config.yaml
num_hidden_layers: 12
hidden_act: "squared_relu"
norm: "rmsnorm"
norm_eps: 1e-06
rope_fraction: 1.0
init: "normal"
init_std_o: 0.0
init_std_down: 0.0
optimizer: "soap_variant"
warmup_steps: 68
final_lr_fraction: 0.0
batch_tokens: [65536, 131072]
train_tokens: 460700000
Each number is 128 + 32 x the weight over its row's rms, rounded and kept within 0 to 255. Layers, rows and columns count from 0. Numbers have three digits each. The size before them is the row's rms in percent of the matrix's.

# up: layer 3 MLP up, 2048x256, rms 0.191, rows 528-547, columns 64-127
# down: layer 3 MLP down (transposed), 2048x256, rms 0.181, rows 528-547, columns 64-127
up528 108:154139149153118154222078156117118089104126165124135107138114121160087147180128074133079077109131114143059122149151109104156152128168147076126155160139133179123180159167191131114064188202121143
down528 106:192151136130113108177126154112102140151044155159099198147113109102153082115125192080031080073101155125100144170130168118162097119114113144077164087130112098137122169126089164134074104182187107
up529 098:072111114121190068147135138149172166151109114119075096157083067160126186123166074130098102141088125083127155125147153104095143106115104144113118107129108199155124109153111147155113115150149081
down529 103:106136104180136122168093107166083106062122085093088154141180131068153097104128095143118095132083132078154147113087172134164117170162106119145190131155124138147119170111092134098122070121185097
up530 095:145164175150083163145114111078114154116113087147136099118154092145094105135101173117129123125149073073121171135134183131136138151144167207172130150145073178194117173183090119091184084119114144
down530 092:120124137118186129124170150153137125086192113127141142104130105139069161107125128124115148168133073146165113139038090156076209114108176072182158102130135102172114134117123197128026194149123132
up531 088:114157108158116114149125113132174108125174191191148143137157123165158106084137169098133138150187088175124144026178090127112109137132119156157087137109107171102071193156185156155165126112141202
down531 087:079136126128112191161082147164142119176035088117162144158107128131173142155150146132190154120082136132148117105123113119136117220184141133096099141137092087106154135115139132127089131096079137
up532 103:104168159135101128122206115118133170130107091129110127115151127100082144094160142080180092114181111122100112104061061065210124111077119094142122088148121066138117148181116118096132138135083093
down532 099:165213145128110106174140063138125091163102091140155105100184144170142123122160129066142142095115100103111048049083169126124097185155107123125134172165112111121139205125133181139076155068129110
up533 109:105124126128067090153186221096138125106128153100082097134153151129147121145127150198159097139075161109190101105076101216150139120176155089138119121122178088135154126168147128114166135143113121
down533 101:161075145172137164122140136176126135125096131158135082111074102074074125113116096127125129125121122174059113160180074050124174144077164064123087086124121114094131106101111104103120105087118122
up534 093:110128125190163127132165130039100165115110197171175158140136169122120157149069089076068122172117142162125159136122138188106160137158112131109146103127079119075170173081120089127171185100102187
down534 093:068205136122130168048081156085154151140115086161119087102198111099171116111138140150151111121093175132128148157149150178174167189121140149096127122100151102114115098105102126125121168098174096
up535 099:146126098172084129184102080129125174076136087092120193084110069125069110159154141203179105176127163160140141108099101151166164144118120090117132098167088148163125112101067101063095082143063140
down535 098:092108092119117139114173158086203124121125114178094154134078146135127112070111107103110115112151153080213063133072148106166129113155134100140088066055084209207140114126132126165189144166108148
up536 103:122159120154178152117098126175120153132102124084140173117112120115111094210136104109132133125170157188146103175125128143147107164124130081161167162141092110117145106108122145091145126148168101
down536 096:084090117129160119167063138120145138143131143122091082097135167175188166151081140103136166098110144108155134122145176130177153129167156171162083146086124099107104108147113104083118161115144142
up537 092:151115118141167119134146242125147104136110171175144086148115111082096075122135162142079157124223091142160216107102035131133194104241192106106080143114152116140119083199127128125077107104125124
down537 087:124144086087080182156131180160148119137080131116136119103091144152150192178097087130105133136078173078089137164120172116154154119089122093115086092166126099121127118136146104174120163157153105
up538 106:134119103165114131141107172157090143112163145073097142087120162117122095142102145114117097071105108154126111108123075158149111184129167137125117139104144117136117107177163181094093101078156102
down538 102:163085094122056085120110149087112109143136148110171159134112141151067098153077112086101134116127130149121133145112160128159165176114114049054183120161118106119096195147134136170152114166138184
up539 094:101134086109060180137170125123073136112111058159113067145131075185176094185130106141128090190189084110118162105146185129177125139136099139141138084018136162113137154117176110134143173063134089
down539 092:206118130160165100102107146119129117163067162141157074131122163098129138129120105121144123120061087119131124096094086150159098135164156082160101123064158133057100135147135111092104100098150146
up540 096:138101128084126074121105127161164142099162165143206144155132144069111104110129102240103144121124122107128165127104091111175152086156163130100156123153115144158145168157069076135183183110123110
down540 100:206099162128125160144085122067096121153126090108099122151102121109178185127122129121153151135104105162082098079097135167125157124109094133155101075153119160147140155147117156145076137117108141
up541 095:112132099106091154171112123104119111097180117149155101115169151201188145121158104046088128153105124068144125145072108175127157148098104105152111150068156136186201103137124134100108185145122094
down541 094:136110094122174095141162127133085126118137125122165195133134160053124151100108165112078207115115091108126089154143111164203126111092140148135097130100136168065128097122137116093148147165139118
up542 106:098114088114101137139158142073157109106199119102198134126136178129134136024111147135185107166126156116152118112131141084091100146119131087092119139125116175162122130102120133128134127106163152
down542 108:092151176109101193162123166096088076127101082155134081108078118155127124103066117140135104105112119131108081109107167136090092081103058162184136147111099123073184151110127096113135091170164117
up543 103:066173084045146130117134127125113103141151130089127159087098163100125130093137041112128157094130120125117123102125103082092137108122101144190121117134161141127131220147159120089122082069090147
down543 106:118037152097107142078094088076108091101128123126132113053098163169158111125161140093094161172095133125082142179165109120092126096118101127104122103144114100088138118128151111126155118139104120
up544 109:163145153097103171176102129130102190130122159136146138171165108117128140129118094108155129152193162184150153110217135131079150057132112180133163119082186174107160187115158140148169135120135107
down544 104:155156154099126095128122176092110113128134172059155181169116147112118091143131184116162083088150149137146144112134133137141093142176083146170118146076081145128112167170124148133125167074140114
up545 102:069145142116133106084133124078191141113144128152032165115167125116151154099141124133115109129117094103121068116138123116167116133095176126139141152127217171194134106116152115142089183142084180
down545 101:096141098171116105109080182138123188140158131142163175124097095118075172122137142093155109127059157087119124121129105112108167152137117160151031104078137123060165063136170102121185137085160150
up546 096:098136122116045149176127177117130135112129210152129096106134072104125067066131139119075092141114165144140109147171111152109164160094155144157106171112107138176128109171195090136119133197108075
down546 092:145110104092123120149097168160104092164112119132158123120123108120126150165143177110155165157108155111101146170131165142140147169090071080118147162100110114119166090124075171075084123108153147
up547 094:069109154090162091143127132119186095181158110147166144137108103136067140111123158054116105107131152194097084161165102110128183113110181183122116134121098095133130170081143126104113082128112180
down547 098:067183163109124106139101173110115100087163099104119152085137149157115131128093167114178134139155116145190114156127163070178104128159084133100173130163133099150106135087145153145102111058106153